config = dict(
    n_layer=12,
    d_model=320,
    n_head=5,
    n_kv_head=5,
    head_dim=64,
    d_mlp=1280,
    vocab_size=22710,
    activation='squared_relu',
    norm='rmsnorm',
    norm_place='pre',
    norm_eps=1e-05,
    positions='rope',
    rope_base=10000.0,
    rope_fraction=1.0,
    qk_norm=True,
    attn_scale=0.189,
    bias='none',
    tie_embeddings=True,
    parallel_block=False,
    extras=['hashed n-gram embeddings', 'an embedding shortcut', 'capped logits'],
    init='normal',
    init_std_qkv=0.0275,
    init_std_o=0.0,
    init_std_up=0.0275,
    init_std_down=0.0,
    optimizer='adamw',
    lr=0.00207,
    lr_mult_o=0.784,
    beta1=0.9,
    beta2=0.99,
    lr_head=0.00997,
    warmup_steps=501,
    schedule='wsd',
    decay_fraction=1.0,
    decay_shape='linear',
    final_lr_fraction=0.1,
    batch_tokens=[65536, 131072, 196608],
    seq_len=256,
    doc_mask=True,
    train_tokens=435600000,
    steps=3711,
    dataset='wikipedia_en',
)
Each number is 500 + 50 x the weight over the matrix's rms, rounded and kept within 0 to 999. Layers, rows and columns count from 0. Numbers have three digits each.

# down: layer 3 MLP down (transposed), 1280x320, rms 0.0532, rows 1058-1139, columns 160-239
# up: layer 3 MLP up, 1280x320, rms 0.0597, rows 1059-1139, columns 160-239
down1058:492505563467418553437447365514488471430526472550467528463467455519458562542601521475460540612548508539508482522449494492492638437503496546562470437440474446466454633479455425485521516541572476519480517485561545498511534432486499473487593442
up1059:530631439438477440548522568415525430443533406543467450470528411557497451424487445491519510416495497496526443544582522497490436473414460469512466581583518497579450488432396482479559570586492589464535495508483478542478449457549526466472427627
down1059:542476483534523512584521470474522486557492479520483474508549519536577513575504477499542495483541554509410533482456611481430352413498497433439463475538523519558543446468457391465544623571512437492556556550471463487568464520545504397431436604
up1060:405446441494537508453451562615476556403473540441505569556474496487484471461482592569511587510402580432458501429455490461502450488518537491549503508411575466581454510502485460428485491508474602432517502497526480430582548466498440553525627485
down1060:517528468514537566551384520472482541592478540399554491436435491487490556506598411463530531502456494416547502562561482520490580541549451523537532501510508505589478445472536541474451473473478489520507525432507507537478512517480489425573548508
up1061:436474447479560427521451390521443546485621459546483531580554473554464501408504576499511521424572563563468527514409416549507443540437567509515488635547545517536582518433458476506450535476369512485496520562531413589427518503491487489589557474
down1061:546548410483557479463507457451557525481555480522468489447459553553516506390491601521455473476504623515451511504483507533570437543475463502516449494460541537509541430496473584554555442449582442480571498487515571590475514529433499541512584543
up1062:486451564441549495594537427584528517494351531556455422585457446495460494477457520553551541495536481534527503465515490508502501494421514487510437509521433490527597558461504417466432523482489474498533575463535472447450492393507475535492607525
down1062:561587494572521460486573513486615533534502469438521562482499553434474485478506468423489419377413483526564423487495560528471453454496567593485464444434490522538487520511497465554442498558512470459431503535611479515550463554472430412509506460
up1063:563539524491423455444476505637433502510507432562493451578544526575430559569420505469519468532433425530583545514447444521447458493470513483476538458504458550504481501551514461547558478464474532501498468475464415490556549564597548572534480517
down1063:459503510565515480439486415459520571420488523608583525470534475621507548499540600437516488514479603473433499600506516452534464475582431565420619492517421477485537508459482397433471389485596440445493536470539514509552579589537573558557444527
up1064:591527471479502516458441521467560442443490437456482539411456468576521493501397545417400409528532503529515469462539434504506545455502465511499525471442496430500511518425492511501419445534494457533538503397542466540498541526495573472453556559
down1064:521424619602605437508472434470511444570496559452472509545482560499510533519559428479589525456488629608440585465594515454483456485471554460488456428509486558516447517488508480480531564520510539567604471445485495416535600523458501529503425475
up1065:453483514466472504527516524490534560444534464527413524475443487494593461531552514455518551559457505548485428523527395542540477437472480464494528643453557501519515432549569542438436522493474612416423592458494507527500476394469488490527612539
down1065:565491415527492563541473587502454425495400545447511549564478518474570553541510430418523461493470478471527541555508490517397523455559461473536507587484392561614544463524595547478559488494481529544507520421512595434545520520500519487436513462
up1066:480501503536539609553505610511442494522490561587526447510496441499500506461508539435434484582552437593497489531365382576468413464515456370495457434525542508506526478457423554494489514509552528434485500515509484548435475572537518535451506536
down1066:489638488520403490543457548538493542485480543444575454488508448509487489417548539517544534493524544539488481441445439489513458527545531468469460542637470524507532460451472522448462495391514440493566545421516501564492494606495546553394524489
up1067:529535569509601426442517516494517481452458528544476458520485463534580452549502554542495466513538525446553449512469486456474520452382528500430496573508553442543485508468520502442547478582376504484503515413465483511511404411460500554463534484
down1067:488390495527530528513563495477395512472463523478534481499495524581549462520540428594478505571421523522494518565477533512549476477505571478475460514464451583551619512530558496495587475455537480551490410456466514394495550519469476537404489436
up1068:471518451454566512493503576518455502436569563466417470603502537507522403458406557467504533456469566513425509460519453528526480551540539496562497535511570441521503522496376348465573482550487447552487601514517528475526453530495388639485531608
down1068:523460551539546426437487508443500494578420523507533502494517521447470497546479447473495576494600531575546573554500469403586460521458554634516546475458516538432526424534450613580451561465426567492478496525449537448562465450531485553523517514
up1069:493487549504468471439507471548449386582585545551493492519465465502501504556532481523542463507523525522502539543487460547557480439440535406478556484563481521487577562461496444550519547543448626476529474500467388510506464547479421556482573470
down1069:542486539564502518489425463486532482553493518514510504431516517538537579510520520470484480565455471435475542530492551487509459427585509553389422463488537543445513490525540568459529549547543549501499522528494493490450413586473487510552462506
up1070:453535580419551463524502465494584517442576361518516484510491553473523511465560573487451518441543461461537568527463349518459436475479474587581516499499500509414558478514462556583515499548401587489494557505499453472479458573519437506462573494
down1070:578493501485407455572440536467439433500498461537413551472546533513472488538441503459413512524451534503577441520485468550518377505562426446435464547515534499461449477477402495510564439497484506447479457520676382541439498502481474553450490508
up1071:554478527498581494523535540508498426562566501563499416515540430488544467559508548484444448414556569547529534473517543481560444520412532464495543539506494503559510471531509452564455456491473573477478484528469403396510458516514492546424467506
down1071:434483507476487517484470471440495492490441494462553510479457574489450581488460420414347495519507510453424561539449467407502572408548459480445573482476442493499476536522480501484559472454496410566459471548538527521488491539517490532545492525
up1072:551433542410536531556411518536394450526536479560534480513511458449433494515510538451464517423541501470522473540413496409533584596496510552562463578547546451518451487453480399473496599522405543623536487538504408521439538492564462531500493541
down1072:491481394475563565512571459484581583470459509512457545582542479469489555410493573498467557493553511571490453494525511544567405429509522538486475517482558487585473499533461505458482546519601488557493570515527508597476511524409537433513540529
up1073:448490549413591487537514478423474402459564511426521510556569495478475476476497500500571494480414479397549511429536486589486417647437526556557424632467531422406575499444422471515559545543396500475444402542527452633525506517510546529524495522
down1073:496503524459554529511526546465509534482507550359572554566506624435523459532537485523438420538495440360594489493494552531554552613468480523509436553459433489383554471493426460441541503557500419563472546509393516571502472474475407463389497514
up1074:448594531440617523544542485431456457490522492534518458453541512485512467457566454402500476566476582480590479494451505592524601552430495445468453549498617481467554479504500465542499444479530501455529485455468440498520540493461399514489494457
down1074:499519546531525481515516491439491574479473416519497495536486421583508529561487424467479541554503578479551542554486516511525479453420447505518509515481553540468457559520498551537570462473580556529512483492404509430568555523475462551506471517
up1075:421449629436461565546449470609595511441539450567510549563442454621497519465434538463566494481518511602501449553498486549580448444498509521486511486510577380518572574462503513541489570589497466446508592453504478528554558446551527475443474491
down1075:496429528464587592506535405595412559481507434542414504589527469532556522529534425529450499503402572466549476590573516497589448423496494560454487381449456464609483484478609497461531480445515436413521545513520512576448471436476556466476539504
up1076:476514591537643406516485441504501439440573537545381515498491502517541517548392534513528445447568538517518533529576507585506371465526510425583443503468548498465467515412462447452396559565425539473549510402463442444439471524556407572478528541
down1076:526524490575499479490550492573552485379454516460516457465429596515473412598474523466515482538521513498513569512494567463513473536484461525518386483548494522529477530485400540527485516409537588510542551451637574635445465504393501424464430532
up1077:484502441388443496528466570566454509452531341532449512493521573564522447468562493511528532451440543516519512489535470490524490536464461467516488490489529494608590475604493487558469496473503486490458488441501498492501450475506557469479622539
down1077:431396454442398530521544578519468630494428440518560543511476488523469491503497493476507513496485525466567453455486452434545494525532464460458512477538408597487445501527518519528528527558561485464483481473522565506502499512422478454500586527
up1078:585564579523603464473466499426507546466504438531419533484505480458465488441490538443504507501505485493507523480517513475494483475492502513509474431528498543506511472489448431463516550504464502598483585400575401407479507494609423420469520526
down1078:443450474420548515447484512493462500502494533556510512545548526446489513456390470492466491474544533444511549521550458494533593570544470598476461543567524583499526451487445509467547540421526525524483505531492618373537597492543549542448520514
up1079:463480567449631465482508559595521478395455485499491549385515421497501458472498491520452572453432591526457586484488543518515502458466530466632413549407483497523509481450507510505552476478476505524499574581457452457520586409552420611452564455
down1079:528508547442549335524528547530491454468417549497547486484512507491426497442434517445486568467442593545421550562506571550551547461524502458498414479465538549542475466681527461491569517422490432578405492517519434447604587505470468526471568401
up1080:447539492492537462487411460469563443529541427502546447487495442502449455537544581539540453463588514461472544494447560467472484583487478518586494529547502497487542520484421448504444461468399566497515523452516399548493498488515495495409547488
down1080:479453510552541468499545589513514578483460577473526499565528563438602499562415528502392459467415442489491465443469539468491461475543540464417464450465580534524446484553606433437493493497568520549457486496477543494498446516458515469505447538
up1081:590442525433531541515481495526526518534492414515466375521487515505531521514462420557418477423505518523477433555573437544613533535495471427505479492490620468370547531443454482505452520489532478485499587526386365420530464522498506558471503505
down1081:456502445486511506575474464483484553459495463493525491467479458441552418513478650488419483487469499474501558438392512493430484450592505493596504525529591450527403501483510447484470544471507530558503523522479425515574522451485572438457493589
up1082:585525563509519443546465519565543502435459474544478397544525503525509553442385561484439554496532416519445519597491425430514516545488562481401581575508482560571524496524507498607543589538455531527544642474430516428472512431451460546457487448
down1082:478476541531508534540515446508472552555553369483367439470460567415483436426419530549570508492405488416412538471579507466548488563563495522427506526491502499595496523513473434586524536513549465510456534518581465475549472622457535323535498514
up1083:590535542496501478468590463492601485511483469491509491446557559581481553521527486462531498518490536553556560547481507453453551488414552571563554573462488479496536543537475503513511531517430534576513523471439477507503439500484475505509507367
down1083:489495454550565485432491502495423489525460520501532542475490566485554494493506529520498475521489564433465485582482567459550552490527486499537574548467471568499511529642546460481483547526474433524409511533476609468452497512534553477530408529
up1084:452431559456528490490505401499456482498473454463518498474558530531445489501468547499551500523445426543519549490514405457617480464501474467424449416412544437450516460476450444576466533483476530545518533489472453579480465582579527484470491464
down1084:546536466567536552505505616534480632535513565446523477526525413553491445582501493522470444525448443487532404563475549468499450428494578526471498549535442558577480501490451483491546502473437480542486521475562476473511506496465498543410524489
up1085:475553429468558556420455492460544532488554517565473563571463499584475512478529555457467562496503585521514498451459434548547444604422502523573513600504493556495448559513516368492457580498428510564501529535498461502469568434591484572402540585
down1085:536472526518522471432479534464554442588540430484504466510417458442555497493537452461524545523478438447467468536464470495578558453577487485380470478468461390556366480509495545503455521560511497429559505470480479547538468584514490442466477446
up1086:566511414552503410469445512550540511511556457499467543475484469507442406513443481498487484433481523481415530549491450519535513587457455492532465584572497494513541526462477419558434442435431599553486506475504467478512472522456517538573496448
down1086:505551475560545493521479427492550457429522516483531521485477493497498524526498612456467452538486460487511511506510489510517487478463529555447468563481474504511522441606489528455573532514518460503467506519566564544441480494483453550565521532
up1087:498512540525554571569490498436566468418503462509424463455585427441499476403417449510460506489459560537522458582586493456511558505550478558511496577467508551462530506438366528529441566470478549464541538491542445490426515567538377512404555451
down1087:575507484521500505601542449597476459415491499439422514539477470490497541526407522469484512396580458434508531400478474458520476553619467415526473448451456456572390579511430563481525468520551481470446481433398490511425524580487552414388490499
up1088:533490507519459491494507481566561513497525464561463483451450498530575480503392519513463504519484571490489481477433531480519494364469509506440468530491465487460440435524442491427510533603457534441464517569488495460386510500424515617473615450
down1088:479516442479504489579453447512535330528434489532496464471409481557542575519446529479508503507507558611375577484516585557434464456527482438529496491452490513538472431474496563447485502516503563511518525477528506477401544569475451462481524448
up1089:511484585560509544521395519494588533510484538576481464442486538432540485480460539444468521553394468448402522580494501578558402521543401450460494533562607480435536552437517521475489573454552507435493529453411473501500484515433435519529507541
down1089:557438482519521504518424451436452528483543541455508564535517490461480498559464500538519499523574503466614552511567433485587541353579589550490459520544449582529479479555547577500410467494501576530560494499596490560518527521435472388561417495
up1090:545499409546608492523498459468500435538559520477433477485561490439480444405551589574424528616547489563493535486482474449553520517476450443600467555539574508443587473430463430542518537590418568486541434518467500517545451472596539521572475480
down1090:452529495529567503551494467491525480546477526453562538519564496521535485539469570498551436440510478570469440570495531480523489531502542422552500554413424471536463486496491472428456460508490526501560501454510474509533548518374498500479560540
up1091:578502484545548418507513514439583463515530476500515453524567470492531448493454487465516529538561443528538413548575535506549473552572469575503466443471548470525501546463538539616512607457519547529421543430480443518560572573517506490504495427
down1091:457468476445575523565507535608433500470420454474527577430443551497498517581478480539420526506477514536416581511471438604523459439443593434483580532557469537554510510508525495474440470537473457455523482572418574554486513509503550459544495567
up1092:441505570553518542532450490588430456543440456425473421629526516531463514500458456535501453427454536582405426564578388452566456538491510464461497503450596448479564510479368468518458607535432511580561535394532440472486523422531488499521466456
down1092:561581518471456456557578490510455476500473548582548517500470536542594513511449536369429456571503437564534458464481426560463536421451544572503576473571458470519507485565556517483458428520519501427429532489542520417533494438513509498465505569
up1093:486496447407458451446425556548599529558508530435498555433554536502402472521423616549510533548494551561542542551458475554588462551471622495561462574442532424544571487539496491365538486539521545522533579418531522462470561529501527499483631523
down1093:545432505543452403515523547573551478560502575493498524489558627499578531552429561600514447524501625428522531506433439578565474460446533500524534395623448498513533514549479532512550490548549396540580434507550522453503462570509502529504462575
up1094:471514506526578569533463526537457486513514484584520565490475512520508509542423558534477480395487502485424525541467511572555556510527556417513570477465487454531533512438485477457510530578475560386519451516549419511536530458442466509523501501
down1094:535484430501486521535552547546491427603439459505518620452460520464470483490540425458576383376457509527543492535511486451521423466518493571356543444498441425460538476439504577413508487528509524392509444493600492433563470409471492509535576556
up1095:493557505494566509598388546484511402483541447450562382557523537506539489511513496475497484519481518516485513585501499505427562453475538498530481503503513421485550528504434527492491515433427534444535491488477449497488492469466586539523580486
down1095:534512577488510472574440519496553452534447494457554490502504480576515516518551407486535534472542455565544502620486493452504503511459485498564480480512534512437507539432474471472530546504479510538557482484482491435478506435430500519456528455
up1096:499504475546537432402463558526546466497477480478443454427425488472481523529482503481499587637561530444482510403423474545430481530478557513522474500483503447536544575462530502525495508599511520539517474486427503535457508506479520562442498462
down1096:573562463539489574511572463488465567564427569464560421514444511517532479633537557430459524397518523592483494470478561518550533444570492484512515470564551611561515489557436446434511450464467499472533512481590551387577492400518502528433476550
up1097:463535488421532511517518544488519484480495460490405496544495477519540503440510449560403515429526495414532480500416491415508489487444535576541527473452454567454589598509475543448582543465445502537516555434533435442540591470380525524498551433
down1097:572588458522504570506443490470369506519515418448503480607510503440590490548537561460437506435571503510406467491504517436583524579504528483474538512466543449514439551522516530441503441445480549525482581509491452529521562473423449438383544475
up1098:439477525451504522438419523533598510453556512559439437530495583527496528532381509467403572483471467442492554539525375546536526530501502512519404477541475502549547585545501490411524477503525492528538488512424474547549461537553495481455522433
down1098:445511437446400545531527420514506547446464485505513449558476535538665548539434536482491447448533508459503464541562478413610511459581514463539496455512513392498621493522529549478520565485577428531566408493462483516505556521536454518505469384
up1099:462498492466539436486493528552501500557582413542429467500433461506484481516528498533527459501483530500500509431509431524503498463449607511510604603498519595524538533536508410453472479550432510446569564434421517487486580489443472500506559540
down1099:477508469513468549466533546461594468558467564498501470590420437468520537447538426510499457476399452474518446460503518455529493459437481490531422474500414559423464514546388447472496590554510527484502468467577458516467532619529536518465453503
up1100:591596478531638451597357526542496450555460510453476535425458581476514514473623442519376510469498575501435545524467410521436447498523590516476557549436600444594533573505549471573475464564429478473526544537490475438452552479492560624481566629
down1100:419347433497425541530456419487533502592437583382597530481482532448477543506581476551530482491509508382434449552488567515485505413566476541484593521505464534531441529487516533428511426461459547479540505519456540491518475441501588623570495464
up1101:599486526476586496520514532426558481525476439534517507525521509469444472443464569456541481583412547539507413565567476585505479522550485542575501588445484453451540530495465528499495547539516462431477541418464533443448542415471458501487493470
down1101:495548440493484566405544577466553470481470465391480536466456591476557449564448530549458505492507480490541512552497490524426490434512513508464438573454507568538477595449463418520495452526580485440402541502507546488493500475442512514446473454
up1102:526470470387500495507513587515483532435516545540510505467511537509547521545453537628462455449580455493424444549506453578533544543513549397501519546546497447533540471444504475435388492425481499428516488514509477587515560476419499529511553521
down1102:513417633510583504441558450532558482553436407411519467537518657445526459481513481549432518490408606533494501563564574447470379527542489537505492501589515493516430437517501517554500553472467451490531558436396466427558540552525499426535406518
up1103:509559480487581529584461566453456559494547526555446463608524459535582553536450481591491529462431455515582549466451426482521539565466542546497446529415502477478560599439536508402458510529514462381445434488510487621436558503490551526492601569
down1103:526588432564573478552488505485543525558512473500521535437543583446551516580453455471464477497493497565508515490538492544484532431450533483483741509468526486490546576520477567532464426547527415343493471574480418492438462630460544495480492521
up1104:550505567462509494552487576478510412556526486482457389632612459492498477525451547584442471592458482476492625539469419533557392552611536489419464514477599407465460488504544502547493556386517683371488490478440405416436440531461482494541559504
down1104:473534569588511423457420518473586436553407459562519448491575379550603378498434508422419463496494406440532541518395431439520387480498531474438551560418449527553479533488497500471549473507523469508437456540633459447468490579507538437490539421
up1105:610575446473530535522451586401551467472519443533361551542412558462565490517479514506547494541486525557459480462503446551466566550494434636499584489427534503525557610506540396446503535448514470425515539488524452511431436477553530504411609445
down1105:548522568619460543426436509468509537494515485551490536565473596528500465480564535482321563557589468595475586555494534550417575416570396513542415427461456572524358519457556408556428502440528424549568468490518585526532505568497576505465444538
up1106:574467501580509380511493455524499494552527479434414515545463469520477561509454517420381453373510485482428518461461384459558468503519462510468537470486502424478525562478513441552490489490493441572484586469536490521474400417545538542493527438
down1106:432501535567538495545517401533421536509496502485432499533462450473496461470439483471487458576448514494516525466467608377550477590549475470477528485483457516481544587527632490549472519483485604569589542475482511475503490504479470410543490442
up1107:504585453452515444541522475508564469450536483532402464462543490483452426440534520531531531534464427561466541566532411410588575428497533558500400535547448455545541525424502523506556518500427462468485480514517519455518686515422441462435522507
down1107:484489435483528492569500411513525441427459528575461472519550521478449560476471461532492444533429452474526525608492451487485573483519555487443417435593477591514484470496611532535466561499503418483533411506453489498643595470475449477418521452
up1108:621575561521538422496431422578544462513473499489494509498550445540525574472488495444397460520476508483489454562459436517463540449548441471505482566563558457503516578451449482502521475466464513437504501410388386507550442482503416427553528505
down1108:490539447513451498488456422489512392527545571437459570624557505496543514514484555440469554461569527553429501526502609505528541486473431528467550512560552490431503508550463506491438477569476449421476383465459463476519434485492488405465541531
up1109:454572585528490427492365459490567561394496501543444459469481482489420543451441490563489447567541574495405490458507501434506401495513420465546479583457486465542487476502423392493558528491393496542542532464524477512484513498427484480445500515
down1109:515583497517583412533514481495533485415617556481563514528413507530511551480526551500464612523464473466527503379434485481548474439616495519490416477550453534578477411553393595489460430419510439421533468499531513645512502498501515420506530517
up1110:433505478547464587474404533506453476456514411642525579600669478521569498522517608429482545555423537507477448458537487497499449588480461488500512486475571531535458497416534383502489553443407527424475532536467531499379456545544425539474569597
down1110:528504444500555413469434494489484417466501586375557429504523460551480511484521469482493488556457502492473467559555464471439420445487526442468472537459482576588369532456477533501483474579463553489378518556518482501500505437458557439565527448
up1111:507466551528434483537431498554518440438450466427457475494558493560511517559494546495411471369469471515419525499465489493488506481442453461426516475491539508471495504532512412566533592539498535525580501417473387447562464502443522486449512558
down1111:495538476477565514457496439506411572442567539536470472381546520518612486526452515541479548573584479535493436500521394492573505518469603545453496584556492476436461414479529538502512522512482491499508492504564615471493426482448477465492467578
up1112:492526464556538525524485492491414487494488402474451491569474441498444488527514558378496550469465437502462545500480489452533412512419491485515477545433552446494477449442462471489403445509503518521534474466465505493505486502604522550514530434
down1112:559514543541497448424525461515532565505402490426559474499521458457664500460446549568494555505525509527439505477450559441546437463507582453502480493428558507555481509524472456447518514544466499475500580528508383465481482577470464495569488444
up1113:432506627486543524447482557563576407447501450555456438500572530509486490491504525531497501565490500588544467446542469452498509630490553443465484562478573506439455522509498423510402603438506493524407591510402300461471469523535465523541549506
down1113:507467531545428466469513467538480571529513467501517437455493409563470568576500430542419478497508550418479544622519516525481560515492555536533442563471456467595406528526516485490512493460510490504458571529596458568565464615487515547526461525
up1114:473544498610577560514494488540508473416617517438512455487583376484545453476521448470558499536420510514533517434489357630523544494472542435524558507392567470453522464347534481512479545467430585477380587476482399496491511440519484498470502549
down1114:492438525568551512448476524505490530552569494436512562519586402503592507521572417503462480552548516587481511486500473507500447460584644506532620439434528513417598461479502464496497521461535375489508476533421470540474384547453552420488470587
up1115:475510564422471514521459527505554484425492515549456574610610535470516431535477534480514509596439510532516515578521478514569482516466487568499484486518483355446558533485453484519550535558475556461501485509501404540446520494566489587498494461
down1115:512528558512536464529547553492476424529376507443518478459439454489553528511618560497506524521523488451486543484451546444458497427486401524505535522506493575450444542540562475524545511541513588470517511488468491485544449449517449444523468421
up1116:498505482492572557543457473589491474531470414564558607533491463483521394460530473511430517459487621456443529636464467587573528405523448462550464474514474589430529587410404520485485497389434566658571565518468493517488521551468459467480523566
down1116:482555528508469517483448531593429509466616439597477654507500423446520491522569492461460410478549581459411469541499555543402405489612580479509576535457483545532469490522553512466572482448498426545442432454499559494423546494497472493487515397
up1117:513466587514578442504409492553492518393527460445479593530630607517547443510530595464465563532498512550463467499475475489577511468432490528514511511439619415482552485444543525563447486506479382544513551531491419509446456483454517585431445530
down1117:539415508527418458552448471520500378445485506443557509426610427429565399546574391431537547516519540489451413496484578511518435529562450536527417563485534464548475421506507548457533510494537461516470484526548490507515372456420530436405453573
up1118:553514499462461530489469447480492494470451558487537455457503525604499469518494526535445447471472529522515440558533479536521485500459527392551556502372520494546490472499450437554417498514481487502525498478500489444506546544521500540499512415
down1118:507485466486496499480465454466499542523492532421601501570400430489461515496495495490508471578535567446522544478506558476494574500595524649561515453512471544541487486511518552465494534556468511486531472463562488574570475533480524499664478531
up1119:549515569419562386465503577574615495528509391593542429492471546510540517557534587435464516451501509513487445616409436510629387426521535457408541516474496496473530557486472579493549436535514446426491517404412346448512445457512532596512483574
down1119:471467520580459378439434548547581478569538421478505437529619491495524466610430543370443432532434507417535480561531449389523492506519449450400513450486614474604435477551635445541477599471464450547484512420597513610710489469553502429523438568
up1120:425500562473509534393425593509471515512470534507486507439436550540549495513452484551459497482434573558494549527542491542434499506499549434498487576473547486563437553499438437482529593504508524498396551575535435428482488464544517509518527471
down1120:522492373450502500498504542513488530494551481511510488474499508474457512503490479498483498449569511508445495554526488552535545503468500508454484530482516433429547460503413559482552493516463518457508467520551504487475479433453491527419497593
up1121:508530476426570566528566467508474455438444493560481457451464426493500387540344465471506539539402476570510478536582507483599441455493539498516534485374515491409587563428435517522422531512495450553573500449436439481528557536497475474450467479
down1121:600542458397449538564541546457493446503507461492519534465480601493337486515503561470509503570473453556414430465521463574591498485511515505432580478532515530558418444530456477460491512513431481510470537496601429561425447498461550480354414533
up1122:591444562472566504543442528535478492458510504492436451447479515496420570473347513564443563489477549485497478525458511537630497495522521504431434520427521432578494519457404478480432514593522549503526518442467511488524599485561546499485479497
down1122:400539426563582563543485508466512568502572529572545493434383574493382488422387493554410546484516552497466497496524462510445491537569535475520486503552539522498469418408484534494519491523407542453517578587491487538469542478497523521522546483
up1123:582498514477564531522534444500496534508498479543397477522576486540416457487543531445490365480480531534599540578533414492485444450572569398574543499511439405454518481455535463534477504448514518547449549447492492537395515465522499513541533491
down1123:489548478515534435594613479494537422483439486418518552462569518543522412482516547444423429545545533495439491495493530442558567548488516427566495434505534532491511525533520523405458550499452537499538588499530478554435506543402536472574481529
up1124:449576491505418457526529486580448526440398463600501553550500532487533536508430487479458513464395427516514447590507424560462376508457449489484467500483528493392466478473480584541553444476437530523505478526519483486479504436565519511481519525
down1124:423573499527465456561582524599501583533540505392476577451488455605522475525463499523512534546465505443447604537625525509510476438571537534462502599575489513460556427505475557489452479507527430483452573402597466522524501527573530501397541556
up1125:513475495507425480529482503517468456505561533510430513422541585540424536448498481521473453457486471586514546529529512493503533413392475455420537469517572385443532583474488435419487554569482552412505564440471406585472436455476535478556512487
down1125:488505496542486484540525452503506528514468520485535530443556611481454613455475514502612474508473568475532515624571435467463508526435508496524507555424502534470463448486540507575451506594611481495508537489515551408480429492548530539556411536
up1126:528532543518420505547522533518514524450542509447489527569427552568532483539537512425496548494536599487471489509572470471591448534538552562468482522420532499510471480532532447549486580472465489553454470434602509427528502481463473571467486490
down1126:478410506580522492548491538511481477530497466490504459511552455498590385521496558482414434520460512543501582528560494428510513527479487507548536532511519460632515490403382490438458454541546530500485509524514462559429500485520509487501487453
up1127:478530454486520472460564427523543459560508431548478545484593546461518431532501597445494532490476478496531498474535501514571424519527472429428516584441602422515507538517527451421410561561416518392476550533569464500475483507478410561467565508
down1127:523484409638493508481499508521451525451468574472535424413499456527487528466533410486502454461443560436563431519488527532514554395561510567513453607526458568612493477490506494506513535478469541525417523495477522573578480553507469478496428520
up1128:487529536439454481483465483470443474426498550608495445473527410542573490449477504503503434489417500507522485502568433519375540496494583429507511503409507443605610554504438540568457448444499527584536515444585543508444486480413478560508636502
down1128:430572488464506515514458507512496537495432568529477445526481533487577474552478529497515410564454506534504525476492488522498462510561520528563567458497471469513488479560569459553484444531523455471465462454501460501496496472459499451502563553
up1129:520457479511496544519532547585414465403505466545495492515459532488573444596513410428494521523499537575524538538570452463434389485477578485468530538431489446486499570527496414564399590538473477570471465590377460495483508473495502604504530441
down1129:536464559449480461505487487507558544565466481524456477397526420490529571629427553465526455460529591525534483464508499427501477544466512463511437468496587459519523449458629407582563547546522491425425544558488605601561447575532481515545527506
up1130:524479600401527475498547550477497538466544447519365583500535495481439521560483432493420498532421445516489448592412512621504523515509430398451599529482558498503538565454550417560431474442553492551564551459469409575576496471461442481449585443
down1130:472501463596573533520454486463486567513552487512514480461526440434527451532505511469498430511501507538588536471522522501567531483573463542491562525537557531469447483534478517511461462520473364513605522432482680610540482482480548497417399598
up1131:506495432525450471490501457443422519395477547581536539506429567443567490554369506539517468561483408563531491481462466543525466474566536511499587488459486420503510514495544569409461494457551513483487483496552416538543477583387519459482554572
down1131:486502541471485565457483529507600525545539487436490494508558457503506465481563557500568504417516528516546561539561499506492511495475527543552485571546519517447503488446405410592521453486373570540459522537400480482490488455582506559523401404
up1132:485476564563546494603498523527527469463511454421444486561451486570492501439528450347434478433519527490488529412388528486503442488466507449513542552473641504537538598438549556427573513512464500518512543448462403524564565469419518477516452560
down1132:481544449625526408525511541512515510533547475501469465507528473623498514581608374517403516412454575449419611487427529522428459409505453457482471492541532538516419531638493524557502511398601551489461575488424441522521577564385465433497505507
up1133:512542543430509457416481535466530532512572430540512524555497597529522592485461569522402620445490487524525530492493462503510518552530446457503475594370606450519511450512413457557498559537509520470594519477450422593461505434465426543488562467
down1133:483520494542460487603449532589467556553490461438491454422448604502442544536417454493472520541431427517595543443432571530565529522599455530537495564472372523572550507484506477542444495431590508466552485483495518537576526595516532410552502456
up1134:507460519386599501535486505555480430507477507551496494488539534495429588523493490555461544556418552461478471455501528471601492534505530502539515505405503498559675480482412508503506468579485517499510502470490481450432456511553412488462584440
down1134:470490549398446543472501466469425506559536534551481498501544539587483528511449578482470534536558511499506543463506530559500528506570445487461484568545464569490465512451535375523551487482581438530488416432548551488396462423456462553360586496
up1135:527522480532567545498489506486457442509520467542468378510461520406545398523380528565480479415568469580473506560498401444479408493555432528521571454492555568585492547527406470495551465499504505481426606419466486425446584485390484452495535454
down1135:456474548457470512450477442553507479517493476404507527503572502481567469460528529345469449523529492495511411501516565518494573465450532543378434544481466436497440491476526400488532555523532493533435583502480513590587412469570449553542398476
up1136:386529412463475437480450556521516502452504531683523446575442474475545529541470525505434545493471470599450441470435413467472431524421509549507456503483542410533452458470491490462547568525526441421411477547436504508495400469482441536551564398
down1136:475581429504508489536529507557537475552501522547568441471539439499503528505488521444532511580513535521364533449440465415470508435434461504627545518486617513569524523478597535459440551535462541523474455484419447546510445553501499469502496436
up1137:519441445503600513480496468536469467419445441470558479530540462457518501511578526451431502497424518553490409559442531511503535548478498543575476543432537499538611456424406460532526518558565517515572519392535483500512515623564491470536520534
down1137:514520484550503564503475452535536498442459414450449537598443458413485492498533496479481396533413476552538463600456485522564577451526484522506469477389489424424602514488465499517462478572532528516499536493437420482545446496567533491559572477
up1138:519482461514482530472536542558534604524444513498463471417459437485528430547513544498543488571518508475507531566549498548530479468504556481543530492473478391415476560494507470575406448514377430426502414500429459468480512552497538527460559466
down1138:489495550556541410471399469549431475544539525426526456479522507467526457506475544492417501450561538477435483566423498442468451480441467523507457396535457456632430539575530475485493493523499508584434588468572439508422590472441463433477429526
up1139:427571622468472514416519447497492599536451467619534442465608462569514464411522513525608523519495508533588497481573494551452497489443488433582475490540558514506453474444448422577464513466478565542547544513434486426517504525559541524540479474
down1139:509509466509497524491520567493487605521484525526516509531434538516474529492508551592568504556436595501506515473509525574523512417548505548506481449519582500574499462497489548549513486514489545479503451539515453522584432583438512470558361534